Weights of a small GPT-style language model, trained from scratch on English Wikipedia.
Size: width 96, MLP 256 SwiGLU, vocabulary 2048.
Each number is 128 + 32 x the weight over the matrix's rms, rounded and kept within 0 to 255. Layers, rows and columns count from 0. Numbers have three digits each.

# layer 4 attention query, 96x96, rms 0.196, rows 87-95, columns 0-95
102146129131164123147114166050184166078195083166071123095173112184124121136126190076123132169076062126122066137101167148108044154067117118097138116114117112108162112070061116227150086154189097154153110175139108124083127112093171215117175168133179155124126142211146175127195113130136048099
139157065154126148120125114157144171135129158099118129080106086123106106160161157187088123142170159087136169113136179125101132158196155206097070060098127109112095128128141085166160119165053134115068170088039071169173118095150098135094103124084106134093104215111120131103097156097101093137
114130110129167093100071100068093154170130112100112115132107150157168146117067044169110186044192108115087034122101114091173149100105093169113158094167153116112132151130067105077121203118058187085082091134118040141149081130151152149149068088140135116118127157101166147104199112184121181123
183166155111128126124113102103079116093097140134077089111150154138105095155104145174129083137099150145105123116112174156174223087148143156109098081116118074112143077149133099106113143112094166090087179096043137124098155080206113146211170090135160193174179061145149116140108120095090081149
139112061085160135181095136093144114094168133109145175130126119162158098120114155155139151135137088146179148158172146098155177114152076155191058158136146120175152080077059150107154189103123102145121158148139083069142190150138142170114155168154130195095103036200055101114070069109232130091
078151157153167093105096132157067211122125203122138121115135080157215119122099143199144164151141154143134126054128119162187116149068164130114092124082156123194109118160115111154170131084137117150106114159114125091090146139158110157096112082120238147121080053097102114123118156146090130072
136147104067109133154101103117079124178108117147098142164192116131166133167172140158118102140102159163152100186063185145140176132111112140181232112126185136140191099150140152136128194204130155090118194111112151071182180186105157170070135125157125133164085165079121073161130158173070136106
159149157157116103173131169128164104119106094011106124103174133164169140164156052127146127147072111111173118139093146047170151109176165101121106125128114163132122151121077077158116173107119197072108143114103122101171068148114160002108154098135139113101086163080091166107101086062136106130
080129112225116126122157128147134157114104095148175136106168142060121199138148161130118141133198099119168101106115148146198147134189150215140201129103084187141127137133153092088178161165214156116145072185140194110084093183135083073178184100125159158146145132136069078111171164149131156147
# layer 4 attention key, 96x96, rms 0.208, rows 87-95, columns 0-95
129140071128118086125126122170195124107074140125158079143079180060168075103126137081171093054118142145102188115197150097147155114132117139147141073216137079095111142093094115159114167174093143103095093106122134127093164126096125147113149154161116203177149145036096142104116106138105196152
119125126117142106138148095094154153071172132102095187094142126143124226110146130144126135173124133130138125215099099128100115158141188163125122165171118175105094096151075190175137112108082116121172171143139191211114132113111082149129090149180103136094125100072113226064129111081152073183
105141120114175116097172112127127084083105092081072181120155165105119169139141162171123150096114145122121091132053132146172085127172140113117131133118142118111154150120104057075083131099077182175129123151092166118048097076184114095166121137178133203123100156173183074115184127089121160075
183144168183154083072209081143063169108128099130072135047057097118172123124151160145159083191100124066094106185115124105118137066136117102110126157088074163081153135138130167158100126074071108141175125116084125116157144173166145109111151113094082099116123108095133130181164119107160114186
087172167100085109121158084148155123092139123081167135196155070115178157078090135123105117130047054162084143103096164091047154123143036085114166142138103132137157181118074088158167152163131150121061076157077027095106137201136088126127100160145108110139156103164115173138120158087072110089
189123144154182115146099107148171142115156134108097115160169115133166207090110117124091179118142141132168137105088144145065175102161153145127162103099189101173118131168137104159177120127168088106151152087082093085158095187114089126040140106135131233117144152092129132178143161105113160100
139183032166133085124150085089128106175140157125143142164102129151153070131087157082123106083154169137150122123140137123077156048103154137134071200047143148151161093151135161108112170130081139110144125158158110132118125185096151124132125154156148129139075075141105079101097138063147099119
121079157166133142131148062144184131082173103116110184126160167139124095107216153155133117081179124168198124207158087138183094128099153129116105125114105141186178206125148121068156145082127136079107112173137179127119116176166146127137096117183138083137128161101117147084201131057130140193
168107094140114121161128105164118152131057085109151062090178151156122112076151101058117183046119198109091098151137163142210139118119092129150106164103173174161083140150119135126066179161154116118063160087098081069156097178092141139135121135099134158143100152138151168135138122101146095132
# layer 4 attention value, 96x96, rms 0.179, rows 64-88, columns 0-95
127152102087104099100115140107182147080155153162163142155095114118096091175114064126163120138122156134137139122226110000118125158174087136115096159109133153145105077148135134106114170098105122151136153212094140100117138125170140186127112195112131080171079107154141110152095162141095151124
126178050130112153168095155197108190113185078081132096082084145099084062124118141066110113117160116106096149110166113149122099136093145116050150104180111206106117105094152039140118091119075133102016151172128124151093122118130130111136147152092156110149093118133102125174130083149102148157
139156127133085128135160112179087151072129099124157070147108057119147127102074104094150117132150129110115191132096124113120117128105147102130171104129108109087178168086124136142144129106097151134106058136055165126095141103138107141083121034126116167141149061174148220147101055083109103129
163135122153087138042134109068083105114151130100155095133005138116112093176146131134097132162169157124199097139113149159172166184175113164176146146127136105149113108137136121144090141165146116142122155105097153126164124128178198154115148120129093157179133150117123172120162125160178172107
158183153115111153099144173107186116117143059088100141142195131177086105087124150117092109118145096086136119161108070104098157141072083093155157137162100175069146164131146123174109082121119154122151081143102196126129163115120135120142070147087139144181130107160131113169133129225177113114
128106134112128147119241132106126071117100163102098073128056158105084096136169123131232107058173131110196112098112137160118144143151041132052149145113063093106156131099132120091188096099155137170109117118088124204139063149181079087135109093143137089162109143157129129162146162201100107077
086076117186094134209124091133143121101090139138124206132116096124148176143128143178104109139144103139049095150144093172071148104100115068206086083136152123134115127177212140079179143115143188112143158081092087149134114191147113043111191137106057120053119112134125158193184168230139189137
151212110116139104190214115104106100162148133113100125128149127163148115128110129140095077107053089191125118118101109114082157171113100115114101052117133143105122091106146119124121162118117145110145119124060158096131114097132065135079095134102113101144199152189116156170149176045159074094
112113125095112092121119172093099097095091147107161139188137158195116119154082169055087114074069164155115111111183135106111113170129196139143103044137106122125103112160092114064090197125126128091150120185143118130142171077115158170123140017120141126122147133110108144095157099197111152107
159100153191140146104142155095131175129096076108119133125073046120091111130146154142129099166138133098087081089093170180157154146128103145166125161135129130165217129104164114106146139141157049119120098131098171127200132129164129096125180136132147123175150157143114118125111103122101148147
088138120114092068120079167082114176105153150144151101182140098163148144132073122162045126085147140116124160089086130082138156158161150156110157117176061164127137134109164085084097091118136132081089075129110146198128115135074148188189135181113101136130116123131117093155156126147021017042
101130129115149124065150160156106170115176104105149108200051110086116125175113195126170171102076199121160076127143156081165216149078091121129144069166150124125155149120142124087076106199126088051136131184131122144100125098147187069082152115136143159116099118067125105102174189123101125166
132141078108109155110144142084090108105146086098145165106153166096077049148098126138070150146103093182123140156164066155092125074189124165136109146118173100098140101117192131111174083082105099077132095137146118130131178072124131149152132126195115150079071171142114128105110061126101127080
085124116073088117113174163134107225123090155110000148116138093108147178077127132134097141138212123159120153117095148096116050098106055112149149117133103128086108064099132159167093095082134128166112077120178096107153152103087124196095108171123132109141110108075132126231189200157071093173
091088164108119118100093072110083111115149142163145061137140107143147081158101087123091181074114139105124111135071151108154143119112006126112183135092097142110132074107158186143175098162126082116135109148106138167152146119159148132159080124111082084147092164078156153137118145138149117159
208144139147143120153063117167142117115116158159099141146101157150121189114186130143127124167130097121138180123110130143130133110126130175094169129149102154099113130151130140166137160076102154100150111164139104166157126118195084101165154082098151170132101054069121134044170098104162051098
200101168110162139097059160108098094123169128117067093142124122160091131097116176074045140189170133084119129175116103125091175097079095113101156039113113096171073117152067137124143159048175116167125161200199098174144166130088141145185086128107140188111139084070140182053141082087094159125
199095109126121099108163138088099149088067068173149111105141163101123176170086126122089157136116130135140143156187202154168181100172072186170105136093160098096118120124150146174122131157156072148094150194120153158091103084115162090119096113101189106130150154077089073122153143125093114122
083109156072157126083151118127155096173057139126135171037097122184120147167126141115136090173189131163108143126117130117115121163160176081140107142160123163083111151152146156058124132143082140075162155125136145133080146083104098116180128188094123177138116075090111100089112125081069165045
134144124104151134137132052127148131118171123051063157154208106068128158173177094201105157154126122140112139192104159148090138072090124146104139158147067083141141134166111116131118111167073156107151164163196128139093122116161082056168159104104104089102119118067125142098049149113095116171
078181124198097158113133198084155133095100115180120117144123101078166128124152120092141096147150075124152102169111132129177137165137126159109123125101160124109114138150153154148159127125141138130109157064139143180148130155176091165087131122189126145137112144149115153136052149141086111171
110100139123197121120192114143021121130128144135168114058202189111148122106059105134122122098109087106129118118116130136125123121172129172149146115088149148165137136141049131135110205153160106137061122163112141072106181153123193118163172109124047134148144077156130134095128116130068125153
133081094118123094079061145107147141147132122139146068118118123087144151114089084129124095115112157156160158131169114139113150098139121181150091105119112091147216122124168096114125135172120087158159076135106102128149114076164084159121129136235113206114152116065089164084131136126183108106
162126105131144165084092186126091132164107187109185108107194128078125136143133127123146130138158138170151132132139101129181159196131132102159153084142195164106060155158000144107058193157169091151085038130056117097163137157188061136148112121158118094123155112135073159186124096179119116191
115083170099134123125182073186149109123161120087116183141125132143113120116148152158120107112099102164193150157125100141184083148084114117116124063140037124132148131097181142108152102105101187114201137126047119123121094163183170094059161088174127091176091168084132178205123120109160085090
# layer 4 attention output (transposed), 96x96, rms 0.157, rows 64-88, columns 0-95
113127162104150142141091115106128154137086159156087108083169097179182087083139202125098091091104138059192144138149110176130152101087152143184159140101161135088123183095037169164164104156110100144097060110129096131185149128181185080124106136164125112105124130141159176084139085120157108129
118104146125136060134148153123156147208077137146129146114098148111189160166195170175141087197082190124162170087150137070103156104152135109121085172073178070090122164149087156099119167129106141121144109081096142144172096150169160101143163111111229120095078095114098105126130107155195188123
130131124124185150151116145101144168143100105156112145128144166109045122165157134055119105146132137120119127092143113147169105161129147128136118144162140140099068119133115133080115208176074133144089188121129100170200102126142166138107187130191174088119093148085121113147168123104161142090
134141099142182128174105175080144185139117137196170168101160101180167096118106102110120140130154144077107181151113149095125128136101104075111086120122121160115195102108108108143132138127118167112120128103099121084162123166104067166149125095111113120106075144172140124091097135049044141151
132124157168151075163096107139130140158121141070162143118106131104163150155092126153109182121159119134135111036080074088115101111120149136102198142142093113136119115100071109079134105113140156131091148107142080112110132092130149185111168085112171159127119154132097159117148127116148105118
171097113122089085146063161098112149154147078179180144157150145158146100079130215113092168126088173159117139132139169113124127153087136095158126116158132156118110071149109121152035108118126165151161150124159125116205164106100137177133206178112097167205143104102097160130132100138074127165
154132119146162167141095180110137148082162108104102170119136139051164194101138183073189114133132104189143113134120074182100138167189194116103088146132075136113152172113133162161115105070088111121111138180160157147118175122102140122158109134095155180144228137143119101091043118113103073161
108129146159109128091083118100117132112118119189122108121064146057108169122165140125072128133142126136156111090095150087070079061146144173142106097201150163119099115147156135156218122135131149132105153127157065136173110126081186169164090114162133152152106191076173096131127134104126120159
148112162145140158084101125124111148119152157148069056088121066151158111122071110192117122092180130174154082144117143160050082118153136118158075168096153152087201153092161096092218138139112112124148181120105116134164153100127140145097198171179155087114128065146080088114124103137078159103
143087118135125131125156149139170143155078200136156170140104107106135162093038097135139151151150098126143232126130131155132101156150115108122131150150135115042140102123174048112104145127117107155106135111157132150136135158131095183155121148070074147081095139086179176185149108133074089112
101119158196119150154121102152105132063144173103142079069159116058150108140166148094112166190125149131144084093100136152091095147166143124165166147087139119065175142125145080138133147139122043102184136129108140118186112152129154186077183060083161115135059151122121147096116096125211182160
148132145146143063125158077104206174128101174150108144066150064149183058125121112124124181149114146115093120155198122156060090134099109151144052162074138115121157116078183141119239117145112147164142060127132175197122154135142075160109140092160150123155128087115116120152148129094153148139
125141162077143132108131138103117118189107143141092148124110096053149142137137096166163050149177115099165168102141180153128131161088116125135084143180154138129141121138124060100053191045121107111150171069073188097124145142112146138134133137105129119112189133145083148068124131118138143113
148103126172007135173146104093152086092129133113186125206197155075131132119152145150133107159093143116158177108159113152165129160181120142076207141110082164111148157173128183112157176081151168097069074110109115091231120081106121054094151066080119046171112154131078138066138151098157142101
163134126166114060136142153112192183107172139164085186148204157122152122111162144121116109116141174104154106150148178106118050154095116128138160132135147148100119126102104110161142121153143123117159094123130143129100141140149079125075119120130114121144138164149127158092203200108101170075
129121130116125098142190125144121091118100129112160114116126123160113148103107161118128117123134114148135101155076108152118095144155107100124200126158189097150095164165121162141111128179127132158108112079133167121104091130029142116177185124150154084107154158182087141155119134128148178198
099118125121125103125125127096136134143091141135175102122172101132101091145146043225173112073124134143075119089144126117152062126192114107063184145149145185057192181150098162182110108153133129041138132053126080140059111097147104133112136142220152065120132104191071170158110127173136100176
139182114129077115102159099134120129138159162092098108134130111177120074121086185109117056105186184134127127129061141137076079154140150100115052151124103141075164125111161092092089174099088145106136074096156135129138144144154099175182146051084121096151115091092144138064177126095130108104
106152105161158186139123139122108068111147207095158108106171135138147091137194116154153148111062117121149137063128120155109134145148104123168138092163151116115160123134184132188138119110144112154161145146108097078120123123176189099169224069124127100065181117129157097156107142140199118155
050117178138099081106154104166153109104110138162129126136123149138071124095187130098169059145084088143115124081158140133178081154141088130116143117069103139176108135125102141153129082152179141144121083147103200098063140205126086123153152140143158155119188099116138130090128094103154164155
162121119140132123135190097137120156114139092051144148097125138098098162114078165140172129123104146096107142106203118084116160133153124128125092080144147147125101144113090097122108158131126123152138115109133139108163182154116148117137137101109062120083131121090140170137090129064114140120
139146181080127119148094122120158151128081124170117100157105141100135080155170156117176139137129126120120100148107207141128087178156127130129134144116112126137098100135135139201169138157132109097129166126150080042085079097210067155176082154146092099105131115131170097105168122195141122098
061255084099141171088168095139108154139104086141132106186164133123124144168078144122055148143153092042125184082108181168129134146131151174129151135127143127112072127128156055137099191154121109122116109060107135160087137116082098179105132177081107128135107107150160111148083108101112153144
124126124132119107148095117106086127074145095096114148163049084136136144106093144118133144180152173110093033111139196143088145115120097153104064138128105062166157072093140109203150164130108156107063186065132066108117140105168126083100159140139084097150106122139210112106142160162097149119
097099125180136180145150143116204158169093133184124142165150144083106121100103164040124140147144163122084153084119122116125164085147114170141177122133160116155082129139150206077152087144145127164121125174171170083178112143098145081138159156111112116147169155167093151145164147142111147170